config.toml
n_layer = 15
d_model = 128
n_head = 2
n_kv_head = 2
head_dim = 64
d_mlp = 384
vocab_size = 2048
activation = "tanh_gelu"
norm = "layernorm"
norm_place = "pre"
norm_eps = 1e-05
positions = "learned"
qk_norm = true
attn_scale = 0.125
bias = "all"
tie_embeddings = false
parallel_block = false
init = "normal"
init_std_qkv = 0.0442
init_std_o = 0.00809
init_std_up = 0.0442
init_std_down = 0.00809
optimizer = "cautious_adamw"
lr = 0.00252
beta1 = 0.9
beta2 = 0.95
weight_decay = 0.069
lr_head = 0.00846
warmup_steps = 213
schedule = "wsd"
decay_fraction = 0.813
decay_shape = "linear"
final_lr_fraction = 0.1
batch_tokens = 32768
seq_len = 1024
doc_mask = true
train_tokens = 187600000
steps = 5726
dataset = "wikipedia_en"
Each number is 128 + 32 x the weight over its row's rms, rounded and kept within 0 to 255. Layers, rows and columns count from 0. Numbers have three digits each. The size before them is the row's rms in percent of the matrix's.

# layer 9 MLP down (transposed), 384x128, rms 0.136, rows 74-180, columns 0-63
088:135129104164128148178180126122136168118109163127091102136118120120114114093168131079056099112142114115137138155165120095095138156168125149143157110100130095085109180158119111166084103110097177
108:096140200128105117149104109138131124108072084074157114089159132131086066121073085115090116169129108160142111105150134128136113114097166136094180087112152146158152120159103143109157172122149108
084:145128127105141133102151136077161222159096159107102108046147137134173156105126130088150093120128133127156113131100110126177124083057106104127176161133110153142100164120187078111206136143089072
109:146117215088125189124126118113144122152136110167106077117152169148153141121152169114160170140110105132160186147128100149085087128121147168131115087080171139134124186125148141138149144210104145
092:141097175105119151115181131105119175168159084152117108118163138119149052144167130114117098145092202190111121144125097091172137192102101114160124190130103187099073077117156095190146135119099165
105:137114122169132179109164094143117117145136152083128138129120103098143146143108141056117117127171100150119134166158102130134145112147115112093114120138121112090103152173102095136143153139150090
103:114141112127141140124164112156187107144122180103141161157155130128111141085122121149129093186079193107119160089117150073114107090150163073111151096135095139161100075066143162115107120107169123
071:110157149147105165104077098069184175094117150125155088143134088105119076111077164169070126156134116134146159119153087161057178142161157211168136130202117104159138138104069108123162118137146117
126:106120144110137143157132195110158125103101176139098182217136169135169110134143071130056092092147130155121081093155128023118105104047181025114176129157169114117106130160137106092142120168135084
081:139114151173114097198136103085121171098113131098179087099132109154121118113145092152180119134118156125134159118103129111074075168154146159171143137072074057107151155032114154086125113108143115
085:101081181134120151156183105160120127162139110170111101159210164102175147090122207128116104093154111140132132198159133026085159127189122147176143103168131093157112111144090088173093139138077128
105:119156130117114087132094139141173100162104027135165130152144136115176151125109088130112114098120114186089127182162096105137156141172116172171090123130098105151103091112162119193149147092140173
065:142154162152105111127109074105127159132121161071190079160142101168109098106075171129145125143125069163135115111101103182111097165134206182165138179155100127109142147157044167095124147065114142
127:112144103130117193125162153131108128134117131084129200122082138163066136062110177160191033092112120144116130071122139072126091102142184053147111133157153141102128130174124141132132114108179125
099:124124077090134084123092151108176068094110070132160144126175112116153111057138115120147087143147075099103129102140108148135050092124148174154101175161066163126154102085190152127083154117097121
095:186117067130176097117161127162169094112063139090149122215150143101146136145178105138095108120145109136154168098195174094196082114122189138053100071142152145151152132114109102122136141072156120
094:139079153151094127112082176108148158103118122099176125132132086144051135116107143127057123151096139145132136145142107120121152093166130096178097089097122074163073200152106114146079133138142096
105:076144125134146169131186125113116112143139112122160130142095072137102150105099096125158113130134138132068092203147046117132152122119151110117142064141097151062106129173075164123104187112153063
087:132199181152147193130154141089097120160107096179085157155160156134131144123097127127133143109127099140065190124173092113118074161132109075138144149160168122093108160151122098133074155152161145
108:107078127171152166091142135135130193128165150162097090142109172187119121156130097127149131162125201080166074122101145133086128149172107097142036152156068127068112143179109118127169094114145105
102:163139120135156170131056100111129178092127148157160157093119173109124093151135129153128058101157192117151182126152120180138112108111107104126163130099132131126126099128168119127160062138180067
095:122081145152160178163059055179122187090116167159155132131075158150131098153089070174143160107120112116132103147126134170130073112163133103164113110128131140139123098168105145089135128161077072
101:125144107150126163093120092157127095131111148096087126114137114180120184114117122073078137138153103163106134129109172138075122092083180100094088137069154090142132146172121109135141130139142125
127:168091076089105138162108099186148145106167178086115097148114116102164128128151113101177077101135101135101136115139088155136159144129175082140188128086173166119107149094141117129118160179130110
105:119132143158127164158196097104127106160102150135116108140142085200131075096087101088185174136153183158120100062090153114130124057166136046135118102136102149134126135145139158141142112119099091
103:143145069189109158094134136076149159164088157118129150191100154136106151140128129121103092173057133095089132084175033158120103144133146165135173157144168079102093149163101112157148136137113138
110:069079120095132122193202096086088124115130125127127110123083135161222194124161159120123137053179128117148173125108075111099175139139145103144092118118092109060157139182102136147150106164087115
077:096142102147117158148145100120092094116141138065101112127084117155091205140150132183129093107191140141176209140118180083140114138119174073117128218150155156098174138145173101149102134094104164
098:153119083143138099153081156173155122150158114140139174150174146110153141209124138091204166146139195107142131110076124140176081063099119142077112072159088159155094111123117175139156052101113140
108:130117175143111124125089197117121178133119093078160111094142099167147097147132107164152108152113149083101116114091151160066123157109116152111159084105146088116100148108119124113137131139179153
089:124127149131109129115178174156128134153173061125081120149159179166141141150159103153133135155132122120117138113087130137055185063148114136169161136116122115123139152083132138181160082111127193
118:144148182033128139140147085107111099143146129142125132120105135101143134149118119102155118162108112118145138078134143152119094185166118105074140085092110149128160113111108146079199097179088153
102:147099185112120115181109167207116124138125164109126099154164073167133102187118129150107110184139088116127108126169131068169100118128117152148158116120134116098091121128114129136143119159152074
092:084121159141087082137132132093104151158210155174114135046089137117096200120178169086111176125146158103148073094154097152100151138136162154136108147125110209134166122097134134103173175163095098
098:124120129063129120168120106132094150071146142127219043141075081156119111148067150171163121143090126173162097121180163109169124144117137098098165126095119170088119120133141145112177105091128110
102:094174088161161172154143118130118171146098188129130156134100109146151099105154134176150118129196181130069147066128167086102131112119116157147135163133083123137154155090161088098132143115071147
118:131200159105123114070164188146123126153151136116101125094136057103139149137153178107126121132110166172075075116154172070110146200091078177136104170140066107141074106143185155122078138108132142
106:138128099094085125081144170141136161101186120107106135136131133138103151159086185093123131133161169099101171120095142182147124071129113048105189031180104108114162130079163184096096075177103091
089:085102104104113114149086123153091093097086134086146103126158117121106159120167183132129122142119097160112126179123100101124117152167117107097116163159161146106169092163116136096101144167117147
118:143118093086109119114148212086138116100132129107086145111152142119117133103125110136100056165113110159124084169138157107147183140150161126154104175171181085191145191116156186123120160147106170
094:103145135111176204134121087135153164048147124078119069112121138104168180146122081164081130164189108087107125152164096143118122127150133135178173154099107180119089107123157124083217120145156125
101:201144081149088112103093158055132105172109121158092166156094125110136163055176061146133190119158157132146149082095083094185167052092129130131108156166150137060158108137139064156160150104125159
116:124119146132123158124153181077116166096127120068103157124098184121100095089123159135121137165123114158127091112180157140079185136146132138140172122126107117090135131073081128175126151159069191
091:186137135106150156131063160121113119134114130106138142142107177129158160158121102091178114128103140164186157147093099153146142117141131152168139111126115109140107066151127117124133082135128163
087:143132129122093107148099113098120109131117129123177135112137156095220112112078178137087081124170121132175150180085087130129193138108135174115164131164167128152105130105127136159055137124150083
087:168125125147121175124075105134088157188123121106155184176143112126105158134113134098184132160123126114136130136122179169109077148169107188125172115073158093078150121166046165197111141089160112
095:107135069136122175108145134103155094162068141159136121164143216145113127112130165143063101147150085085119157154209132073117125178153143134056119137153124128149125138153144163114093170096151115
094:107173135083093132156110201108110129103146105149117135128080167038195124187134159118130131124105157143165103131110119121135097141138155128100104106113141121154163114128129129124124142211125066
150:112068170133110153148116112093143140127141129147152168107131166182149176049156097163128148083109152088121072128176145095127158108115096073142121132112148146148120082142160078158124172145153131
107:073144170094150165102179141125120151148167116163148151121146035154129090107099135181167144087189163108092149152103088089121150150117127152072125106076145136075097108185182089136111101114114081
100:130126039091146108175134087127134159092143170123152162160152172096171088115075119080066062158207098132129162147135148127114121154190113121112180111123132135139149135151117147096148152131180145
102:153116130206171121132190074068113124137170165166144157063122157154128159150129160144113133116114136064156120089142121143159118137168118106069129178134105097185133130155087144141151162088158080
087:149181139119074104155106159086122135108120124154118091095159102162136172082178108111103161108096125174082133167164153068144170081080121071066149066125152190150125178180129123171124140131135130
092:162164115107153085133127125114100105095122154136106107170154148106171133131106120113149131129070102235123117109132103132160147099187068185113098142109101171173171137119131134176140068113151128
091:145176152127085103177123142184088129102113197082130141122152080111120147129177147095154153130138166091144158084178107134066068139065114093102111179120092167103117147109167156098126135118114069
089:136080107151093137126073129116134080111113090166097158153134174166118159099146060180167083091125114112153128128113125132058148134047157149186139194103169117110152096181108130084124128121099090
108:126116156125111140149072108162118135115133124068079165143085129123163082145093171131224119175148176147109127122101149155135116143165106054152112098133155139132165071106146109098140114086089125
097:092133128126099131134135112097141179200095151124121129157097103120174125153147074121120152138154129110108131151106049179107071120132105134130166102095139128129111122123138168094175194102151160
085:112138078083132163168134113143155153196156137147211106123091105147140105204124165102159171113141104145114130134117101164144096147178146076152093129144179102173087153098069138116098087106100078
098:140104063079140171121107057127114168166143110197103132132141152163175181106112178092193161131173096130118137108104146110209154059076115096111123155091108111086158110109084168094152161123156114
080:126109111061090070231107086159079105072153147157131145144173164152113117156150094111112114089099061082141111141174123146176099163158168139174054148171153087101164128158110140126125143118112154
091:120140114183128128097203108159150118122124123149159083084139068118164141144169143171076128143189166087093119088145079188165136141113116138100095196129132155205153118112172103110136106127169100
111:150108176139099125091128150193136136120027126128117072148201119107115126159092175120102167147160123082143118104123151104108091149116114132110195145160151108208142169122105159103135120096108078
099:100120117131095136096166095142169137088135037151085119103104136097112094140101146073141168103152120056173169116108149149151072110078089138104134116112180120093121149123082127099149088151132093
113:143158094139104179169104155166086153146066146095102090090115138164135149140103087091111153149162146098114138159064132144188176167164061141127064106111159103152087170110160107179152101066092133
106:150163148112149176151121124162108137100079124102042087085176145113150147200133095136155158171137129127111130082145116146154157100124116110066134103114073147161105096145149145064140097159088111
099:154189118194118197146132092107087073127144121097138095150037173122115149144163127169153196045105146168164122120115115086091183135070174151090135183100148179119159097141164144094131126134123147
104:132167189131159179148107190143167144146135102156114066146102100123138134156082153111104124119168112142137132143108065102091179063203148110113159147097114138170150154090102148096123102131145168
088:149090152081129179134136154092099066125137136139180132151089098128101202094101098137157105167097148123127085106174127107126139170176168139167142151118121102211124113151156067148164146213114159
095:139114125159223098088086121070155124193137156089153114092123162179098173147158099067098089158095125132160117113120153167137178130136108077132105189107146155106143086105107077164154217137111157
108:141146128061101050149092099148132181123123139131170085089145132134137145130082154100135106178206151122194118122130120090178122101139115102077103099104118145167109093116154155155141075094106087
080:133066095122119123133101126150180143140159090152128095107106153108137162143137131133121099168152128110137163097163156099126141120148128151101128119129150138054144119139120128082147144182131107
082:164112102187165118139187147115145130145161092132156145068129139119083155102118088088176107145100101105102136105113153093110147112176137134165136097116129115092106171068098183127196144153103141
098:167156104122141087113117132125091163165114160091146090178232142052140147132108124091140065084124084107127117154132151096130084118119114111130141112181089116104117147151127181113110091110085057
101:163083152123134093154139097153043106115089135109106124124099092135150124106137163154187126085159182145136132138107134134179108066150105060146156113156134138116138124204038077133137136122110164
097:154088078103096064126167077179132069121139142114127134115115098169118108103102167128128097159106113154125147127152162079131101125169141087120074128140149188156039138164173201097125062157069143
100:161147148102136179088128060124158131121130136191147149144105144173101081094117086138096194102106121082120106103130116188134169170158095097118121048187132107069103113138162129142126114184151167
105:122185165071092104090124139127149091131089110154162124139092081134135094179156123170186102067110159134127124138089150082133109170073183122196057182174109106084156139143130114179103083139079148
114:113128101166155148127116172113150100111165078091093158099071162146137171072108135135133112070133097108077118130116091216109186094091147172175116149153131156158131116169164093135136108137107113
106:142116161106167129140118131073083127142091129141116158139099106166179128129101107152105118086143107110142134127179161118197117140150135132109102172055114083141168084151151098183134191086078103
111:155130091144175157166101179164093122108164118103172127154091102098137139117051127172119118108145130133130163099129133136200101110102151130121139118140184127177060159109125151135136072128157076
099:135131115118110146094170104118130071158119119124110152120130097102110128181107123075131156153104137160121162197164135097102091142157141139126172144123115149156144132164107125150063075159094110
083:176085179255132107204101124127157123141129072107076168105114131096130089132079139154123043139222149090123166116115100135146124174114159079117162123158139157127121089128133169149053097168134159
106:179159133120141119158104113173158137118121185156138159131120165124115150119145092122074172086140155093092074184129127141179158119141168157132176150092156175102107142173165137117148128202134096
100:104184170115113118112113162158092138115129097102134123130149122083195092148113113082147142127120094055160208124088094096151149107151097118094174070145110102103108090110115104092118133113077170
115:084157104091159150083123102211098139143140112099109116149102150116079177120139060077108171200147102109089149179099147163154098113111130086154134029137137154092113065135117169096124112128181168
081:142096112120096122102106196119125093206162107164115120149082118151127143096131121150097151128118146088196136131130113106141127109174083151095077112107143135150111172137051126172122106122116166
109:127163111067189145146079054151189166146142129126082128156141190093114114095088153169126113151085055150142074144172078176171083091119158136084179134132122084125130132147113161141148090179054129
110:075142142166128175122143171101134137172141124119179161109132139128078185203110123167103063130066077152088129127120081134077136121100143183120083105160157123143162202161132068176117132105148106
106:091121102153090109173183134170090120145152175108173070100152121162146150086141106122135212144120093118133098127161152143152204089131079115074117192105148076125172125107108147123083188099174136
107:115142163152098108122120172161129095141137043123062126121121129119126142141081133101098168249112120163138124156090174142125190147138144124102129106138172110172101067131155143107110101116138154
094:178093098152153165142114164118159119056161142158174158111107161151135147140157191135119100115104075120184120120123127127119105103154091159103108101138103137172110164061158046138161153093128095
092:125180132145164191137099132111118130129110156113124102099130117144180176156100092091117148129098119137176167154140190134135153127100160099083193132071123116125153124099139056153161177156091112
122:084178164068124104115123124180062147117129137088152115163112141144145151188110111145181129145114071187107113140135136146134090120132154161109111089098156123119169123164139144092121094178134085
099:163144177162105143144148145143112105125101120120084040100138202125150162106133143101116147131092101131126152098114126144101197138192156136130156109089127084130091095135082162126183144171162118
093:119146146130124176138079177141181136129140116104106153127212106129151119126113139110150178147140127086125132170106196103146095140118149124105208080095175143127138099150170125143178116127098082
117:151117075150109161133149165130122123071120105142169159049095117132127106089127131165137115126162135133095144102059081138063159164120137119184156099147138158122104138176152136140157128148128117
099:174053104117103106151104153124118164144163138107128198129089103124104144093149128193073116109171142169144129136148152099144177129107217138145101097195117112100126156143136111143094075189147094
106:113134130126200113151099100183107146062140124139142082144143187125081131207098145088114141107103165096123085126099169158100164095128080101141117093165142135177131074138128119168142071160156085
096:186097120133119123181120177125141143139112106169125104122134119165139117119128122139166128104116131138139182138108083149137149112172150141097126077139151156090141085146107120148141102126128109
112:220145151125170168168082143079156134102140120092096224134097168114149177141125091128132140074106086154125162071148118159126130076100113136139162145181159153059097133126095094075148107153078122
171:143118114147153138124132126139137126098133140147127125095095090174088096110119122081166114114152211141156090133092157101134118079095139181202126122110071119098162149127135074129201123075137089
117:158109067072118129116134100135161111169170134156095174109056109170119121085108132177147112136077101130137148147120155119091097160119141135167118144121157131128180113087154083096183169090122122
093:147086131173190152099117131093146116137091177157162114169104137120139117097081145090101164123182123121106134150153119170144096065130138186092138059139117121150174157137172120109160143148122151
104:148086132167126064109142100071182136163177134107150134088073144171065166120112129163127092112140116085145064163152106136078168166151142146178188140153134145142116145104148093148121176084142125
107:101117151148141097145126153187136140119165104092104115046089121110120129079111105126131097115102069103090091156085130098090113132160130127192125192129164138151125185181183117114106114097127126
100:149110099112163113126174106122152149152102178146148156153135093140184116090115193156176146030201119106129114164145135099074060161082085173111094104157155087180142126148132147067147162133162153
# layer 9 MLP up, 384x128, rms 0.135, rows 75-181, columns 0-63
105:121090116174080108077134121048157131154149128088118101166151130126096138104145169159147114085105163097147115197097144141173142115076071167146133141134146130107150140109085123193159149135155154
095:066147117153052142151170155160112120085112088124150123167116080087103135101156089129073129056121173187096092179140088071074093104177103194149117178164136163098162095154152145178103132093112156
104:061098135129165155093142070176142115177150148131122114096146161139099137134169131169097096109141129133140093149128160158143110088137086087129076129180149177129121097078148080077125109116062117
099:067148113068150101094161139086154086091145131109122151120122116139112126120197085090142096080129137070139049142130218133142179100122134122122129094100156099142152168103165164102133147117099112
095:127102168124105085183134151129097163117164110106092124084188128146110141152177114065126103126124164172156113177121139114158153123112188102140124110123074150113099163128178135090123127155143112
108:129122207114107136165131149123144175165112115142141146097157189154143111132073130167081067094105087161155060149147142150134163118123114128169123159129162127190163157138163031143131128139078129
078:158116119108083116113154065128099076102145156108136129113099233115181171150139028148133083128148142071168105163130216173137110084124125082092101092094125147113143142127152146082138128129133134
118:124118164113139111069137145128125147120138066147076096074142213126143139163147122125155126124143118145140137122079155163141149096157104162168117078060047092143183172120103108115142149179161104
095:119170131114153176093148097111192114138155135162137207124132140140088118151096149129082083131127143112175110188144113154148197058091098088127123139129140172098117101105163070155132133137135099
088:137096128154093139115072170083107137136188086095123133135061137159079090133114078160116091126110167098130133106133134157152148156139140132117123129103081145071093156125099148112134158130129119
108:122130141121105127103120113133097178141171140158106121121148150160135148137170096137040116146143139149110177103098174106121203078125147092180184118079142151148162180167111057137136125115187057
079:158119109063144079098158094122160116125128136131101111120148156134132164165177096135086140083147184108157099105135188099147158104104054074118092127057100151140130069093178097150098141175175133
117:123102184149076143112146122103133176108092126157160111076118126178135120159101103129086115136154147150157094134055124080155149056151054128150138076085167149045143159101131105160164186135142074
104:124187171116150176067194181119220180141154129147094129128121088145144114194165110118132114180101158112182109125122144139125199115114060100100130091109166072124123137124111076077131152112145176
101:134129138154057182138149127118148142091153157174138095093085154188125188149110162116089137152109100135174149112097159156052115162127154119170182148142134076133145128105146087104156107094149137
100:119191072126075191154200166110168102118132149095052151105089121122173141134143112152151076110140108093132068152179160045174108180074099128120132161152117153145109162137136094132207143099093129
102:149121136128105108133113152109168108163137142165068112058118160175103161189130116146149164144133094181161110086135237167133130146114087219118128139084130087148175180076142044132195104133141147
091:088093156108117157101155098130142147075044142058147168129116137127127119182132094119122100114134139145202067154118100116142160149150169155130141099116107118137131196181159120139156119110121127
106:148124124177151156094084110154138182096111134193066153048144141094122134128116096168136139110123084144102152083091149099076130085066159092161152168089165076135148196028127112139144160141098191
099:101117094130118193112131173144092127146153095158106130074171150148178209088115090121118157116111032131124117110131149067041086087086178162108101108137115133128163167072126135125148150153119135
099:086166112139166120136151182089134112116148143106023131141135119127099207088144169129106086159165140159102157180148077096118166136124132131137186174132149128088141108106141092095189126121122140
101:039110180173090168105081129128097171145136137179106134161154201119116110135134091227099095140099134119144091122124138079143174153068138056151161117149045140142155136113116095128127166135153111
119:128089180105129113142102140133169097130123084187104131168094178156080148077112077128148133077119120119123121073163197049108115132145145097193128107121102106112138188113161144139141138155124092
102:079181070153125136084101102149074137108170080157146132161115189132169156125165123100122116122107123148178145113118113079125152132154128121105130154126124099128118154122110123134087120125160172
098:141185173123152109155119134104126136044088128180118128101137140133098162109158118104131138128152154136165140193101214116149177118112089158121061106158100141084136119102127149090159152151161048
105:125180160158116126147104111130137204104113177153135074087159078180141102083103142073154118173060128121174100131093166149148172078040117134061139181160078108144146144085206125075154161131140120
086:165126200118103098088129141118136172134133141143121180131142139110138055143126146080167129170098100100145064159137121134097123137108058181159164065115049121108125114106070097144167107083196106
099:082151155127161153068148085110118133107066142113161090153092148078129105056104125149074098142143098171113104095169157143135116141133115123194181144093049132080190114124198090123096180136148121
107:137171125147145106102144135071179146067108107140138138101138184100108157060140169104078050131124122103152056132108113107112083068130101115145116164130094139134177118113151151152104173193075150
094:075171160143083140157102097116121064095105152182128128102139123136125123105125191107157114174154159139169105137110117054155138195113068125145122107136065067110108111105110093162114186090143106
107:077162094138139123155072141163154121126101111126152070130106119130095142072165141066103075147149175177149151230106109147114110138135061124154167172091127187088170105123152106138122155099163108
098:136133139102128161184169181094132160101101134095140095090083138089114176064158098116121095124150157133088118133105117115103124131125116128173118127095131120155133168106157145179160174097086117
098:118077139130155108114127108095082120106156114140121151147076195146136125146140184147130084097082164095131102126053152067096148156090141114089133117128157092096132140181181099132176183170148122
097:131149133082128146099134131101138102142117114096122158070121167103085132154183153108084132144143170147119147155113039132061105131077048183176136142157144123104126129178161172197150151079149155
104:128139128120102130130137144073087150128152209123140124160148166156118135102118183075172105078127105146102105109094128110150089057127109117082081085123149113085094151193149182190116101150140113
115:107113110237090148150198160103184093142100188136091167107115115114098114090140108149115101130151163106136146149137126155062063144127124105120196190114091121124145119127106101138178162101113111
104:111140113102112113106112130122093064170132177125130140143162105096097121114129130113121105139115146140125121114154152110137135115097127224107119163121098148142152111144122096108169177050137094
091:188181158130113169105116148142147142132168173151117080105087114136139154177073110082061142130128145090120124108102134102122104113114127202140206106087149111156082197094121154169155088111122064
104:104137168150134166118133105118097113118081198168123110087199157158040156130140166122110105077145082132149132094112163109112140095101211127161154138108117139151183145107108076164132146138156155
097:136111116119085110093169170051213097188110137148061104097122106160113130090153076130147141140060102154106174069113139117098137098073147204119139110157121098143149136077144147096104098059117157
100:131117108147138085120103111135104117165140135092119076139194164184152123159121098103164081112094120139091105149136158071109103152130093126177205108096057136155122135151137161113156113146141127
111:078131138167122130131151157161143112131171139155135145130116122130146133102134102100117085105138082132142135132121092086137113105049145186202164180109135096134144155136151085084125143098099096
101:091146156183102132118157141104176124141039083132108109162111146120081068190129136112087151136134170119139136166110136087117091135032130163083128153099110169106159133103163125120088166135112069
090:091094174109131185124136139126179116141114128182108058164136152134107163118148142129134166158057143204121098064171181141102135081184114143171147116127130147109192156139125068199193095123155136
087:084162137126097055101192168141145128101150090136115086099097124090128142071167105110095106175216154155118128156116098118177117131139147081100085116163141101131145121110162118159092135142086139
095:146130195148109139111135123109175102102112104130166142126087160124103147161162104129092143130123166120106110131168127147144210119132115133219127161086110138134133171100079066186125170073169096
094:106129182161134122120123125111159149119122141144119087191196155159107153145122035128095072165126162116062116102119164154074089093084079114120220151098058117120101087075104143161120121098150114
115:147108157147108099140153090119115111072143092136129154008129150148071151084129128074084068181096131084180084176078119053148187122106126114152134115136086138107172120131136102116145160133166140
100:206152178155127131121125154118109144160137140090147110119118230169162159097168139084125155145136081168160155117085157123099122141117082090150088104106032161147172138063077130138193116127102151
100:093111168168120174088178104144176132133152073083140119129145128089099142096142113110138170084086161093106096116093093111136199073099153179120180122100134118116120149172162121175122136092152095
104:161157136124109107115130152181124144099103073154119175138125072105129141096156069105152095079119126107142082188163132131145146194126167181126081118128147115087122109128138194062140076074159089
096:101110111195102112151148187111083111169161155081064148093061193123142126131164120137131150151134171110175138115070143152115144177109150120141143147108027125126167124060148103133168133141138105
096:082152137172094146170099100164170168132141127101120093115098121149122149193173118095141118117128115091169142130121165133152103126148145092174087129125162095160120154117141135059152206125131150
093:119091086130113159124145118109173163096169114125074118118108142106112114087112094133097084070100105159130125233092116114189214096127136177127197153167102183162121135125130095106148153127148146
093:110124122129127094152212122155084166182108161107161116128159155136126138164104171110120172101102147189096140129121132069205156102163095101125134112148098152149129163081131128155147130142127107
108:146121172160075179098154123091140162120096101177146145083194101115112136123124154165079073159109106130112134116122122103128165111154096184184156115127120101073132132116095127176115081196160108
102:148125161099135078125124102165151111100126111126146127130147216134105128134133113138138122086116057170167056117094185137134159102129159138180114101043077146166195150134167105135127103177143048
077:126097230131170146082149133088166096124152109114140132159171141154102142057160118125150159136111136120128162124136171144152104132102109135094159177140128066105107174112086141113143168113166162
100:093118160222135152107197159118155078077113113141121074145060125105097143143143136086088161130095179087144145141139112170138126170129098179120121170163124096082121147053167124137144183149150144
087:150151132205186092038096137089141131171144161141092064146185181140125158137139146135109124131135122121102085138133222135129148107085096091092149157065102164117099178131164139108092123136166086
101:058076083142135107084111120149124155106136100131094142184179118131122165126181065112104101118127130074122096108092148099114175124112115183156167064116153136083131112126140175176100181150106153
105:114108093105142170123135148118144190133156126103101141149067108143118068128156076078152151164103082133125071149126066137076096143109096097147074116117120164080155089076126082164146107130092117
098:149165126106123144158102128081106160155100217082165178119159115201103077124139104050189154168091143124070102170122103130085164138089134111126160181112103139135189136098135108196127170093137148
111:204153185117134042107108104110180164091124137181114144069113117133143123145147132161114099160085106195080116091064135074065133071121148112135194121103118114097196168128077112121157116164142149
102:101134191141140127093142051140173127157146154162161130115089138115137171096116103106161170133161091129167091114114146141098103116102097119214095106096136163085148088104129138182170136044142126
099:156082153087126132122140163149164110085079149139164129113163120124074153146184099082166097087153102125129128142108157168181169097183131100175127113167100131141118082128114165137142104009136142
109:069106178122139177139132139113131148135134146179127147117182156121074216100159182119140112115114077132177076105125106131123097058101134156140138153158134138183129162116095105179128156079135078
092:151165163129075091068126116142150180120088159114079110135146176130163096154183144126129126134091072126136138151093140131129107146152089123130151113122133125120115169032105132087143118127093134
099:100115135119113103132111081222105108124171113152107148174144145172084153100131111153206123106111115112087128117081150126132135103171078100117172036122121147127076153161165071159151097131127095
099:151129109146158167103150165141164139124118078136113153147087067132052104078177100116121168129050133154081088172084114142096148099118057120122146166069135105068145223135107152163120142165193120
086:111190127110077110074149162071154160167125151133175143184096127117163109136100095111148126097136118108124122188078098128156130142107136106127153165165099113164131133100116119145106151104168160
095:113200085097115151095107136146118131115103105138114166148186102152139127151187129104146114105122121106144148208103148138166154115126096120064185163085148163081162111111136038090132125074129114
102:077091199135075128105147121159122134145116127161102170134035090210123123122135145160115129105146153155114135142141103163158173089155103156154094099120122109133120144097109067194170152114144177
099:096142111145103159111120148075172087099112124151079224195139124127071099082119158120146100126138083133158079142089152101129124135106149212152111123154128184143155113114152149146124186129147109
098:054149182129156126062126143117090156156135139165138154109149142134108194149133136095106076110127152088145114165142134138154128103130140138114163125111081146126159144111150070107144135179196120
106:102155110144119123143134183130133110078175111079114092131187163132113095167107148044111126164086139143154133139109127148124086107103086182112133113088062152148145143096164164129171209071171110
105:112123161105121156119165130141187137109134126138119118130137118128078130099152065105091153120177110159101090083097153132148118127147138130104183153119147072110162101106185188113140188162137118
109:124173185145079171073164092087176134116099119172102116175145089119067158120124138127109148105125133153144131100096156110156168081167078105074138106098182160116110149112071063183141112099114144
107:161099102197158126145093122186174176115153098187086075079099158139126150193106134100146112206111146120127091127100129104118132103123092112165199089122106164117114133118074089157190130129148178
104:131148093189114178135121101114104105099165102126125151127071212200108145107115128128098131115095130120118139124070158107044143106140076125127149156083099125099106140130144137140134138137122111
098:149140103110139132096174106114199185138169102119079121111125128158121126095140128090140130127096150097128145101120127120118107126145118132145110115111143098070116130101100169130193168111116178
085:111148128040165129033175127086121143136085192172181136169135152158105161106150153121091148068096083149161069109099119095116080140122094154167159114110097115156162145118124120133156161090156093
104:106082130133114146159131092098146110135134171135144081156122095184118105141139090101161107152087112179100168123071143108068135168059117077104090128106080129132139144086176161114152102084102161
098:147042117090148119172163155132137153144125118183155188095100204128125171140156114142124111185090098098060031075111138175136138143142147093185112142074085147095151175128126170181159169125157065
111:123093148130118087075120125080129177147198043188128120076194149108070105114113160084127101166138147129163098107062064150078160083130065122116067180112117096105127160123148082149116178181110141
086:107136150116137183189132105146103140116118086111135134117166156146141142169159136087127130053108139112068137129105147172140166109076153122078158152127100153133158081157185178049124132097127076
106:047085168112124059151203204172109135162158157124146079146112111170135191180204140069118067124112125089152143129094144133115157117084090145140136109099110152121132151128221127165147148110112103
107:161089102125121086159184116149173099134085107071126135132139153098139138057125161106147119084114156123141124108105125119146076134157115166120126132071103185187110098143153176121127186105132106
101:066102214144136141087160139084145152103154125130184139113087119146123155139144162086066119095140112110117047116070067130128104094150078149107122143145102152137115174103106191169111154104055088
105:107091094120143165151197119103110161094116146125141119102170195126112131087171075095156122100074043152171144123075143103130141156147101116180141120106096147085103220144093136141203111144191084
105:112172165074064099085129201129135169142105134178093157111059103110125121177122138165142122135092159141167113140086124151166089123110072124169167162118151084138169141102120088094164090098097111
100:111132137136124091116105177090145121085149128126133145097132150170121106127140151124174092165118167123127116067059098148135117063145093089140107154118115142082183170135173118114137107140157111
108:149163092143123158107143088037122108084082064152144147138138170147090132106209123119162114120089125087154118087120137178122101090148144180136111141122056196093160130135122131157125127092128085
094:086143163107089172139131083112150134149087120188055175114142158085171166144162141134106151185160182159128097176072122114128159090047107160088125126126142095142133126135134083199087155137137095
097:101117176110112177087155054117132161128135179125159132063121155157118139104117123136178086127120173195151110108133135120133148091149113082140163150134146125122141097124074087176158095127185110
112:082127197155125162113131132138083138097162136152146144154137091190095193146152090118075152102104113147169033131117147084136161109050148129123101146149116173098149154137056125140123157165164121
105:113164195192114090083130115076157129068156097127106159111140139176157121177156109102168079100125133089140145146053089166142132134172126137136091146067134104165149127126101127123163187094110115
107:149138107157134111084157165125113074154130138114092097158090139122078136090151128112108121061127083117146173126119099118118098112159159119183126136066083147136196180077123120138128137116136150
106:088082092143107096151175144160174151087190092151078095121108142126136142093180105091148165108135124118158119149120176129123093119103138109104170153147044102122178117103171147089156134154101161
110:089125179119075168080184183184143160100127133148157097098074125152159159088103091133111131098126145090105071136091123096088138089081134085157139191090114046089177120082142095156128174151163156
115:085146121127156162133118165189108138047157154172130081127172153136134147134183100085150097117178132127173122196095125103123121121075125142157115146082082139096148172086090127109128172107113094
111:061171180193121160113136100131128145093082117127139150134108089173160158123161049116087102158144163140117147147116092071166171068085127114165154109129094142094084159114134114167157113128176065
100:160134130136112129143141116155101114138102105110169075068204133155110137149121096165133094119090084160154050113118098071117168160087181079138116153132135047111138138090111101138123117124176107
102:149130097121143121072167116155127059128147117113117175143139176105149115175168093104121141083059135160094137131158168108123152137136161168083097065075091143164139199073133118121156149102157142
109:073128208115143132183111152102098135101104112145093109131129160176131100192165123153135138158127173144120124072133145098192149126123136088103081072118120114109165126114124078152142130156165106
101:122144133175117145159128145125102058116138087086089134124133103186084120133117118136051125152020150172107177128095171143154170106129139146155179130063103151103143122152181093178099132123113108
091:098117160132124121145175147121174132096152127189072083142080181164095077097126169126122120104072087174129114126116151105082132125100160060193111111118145101133121144092078170118172063107108110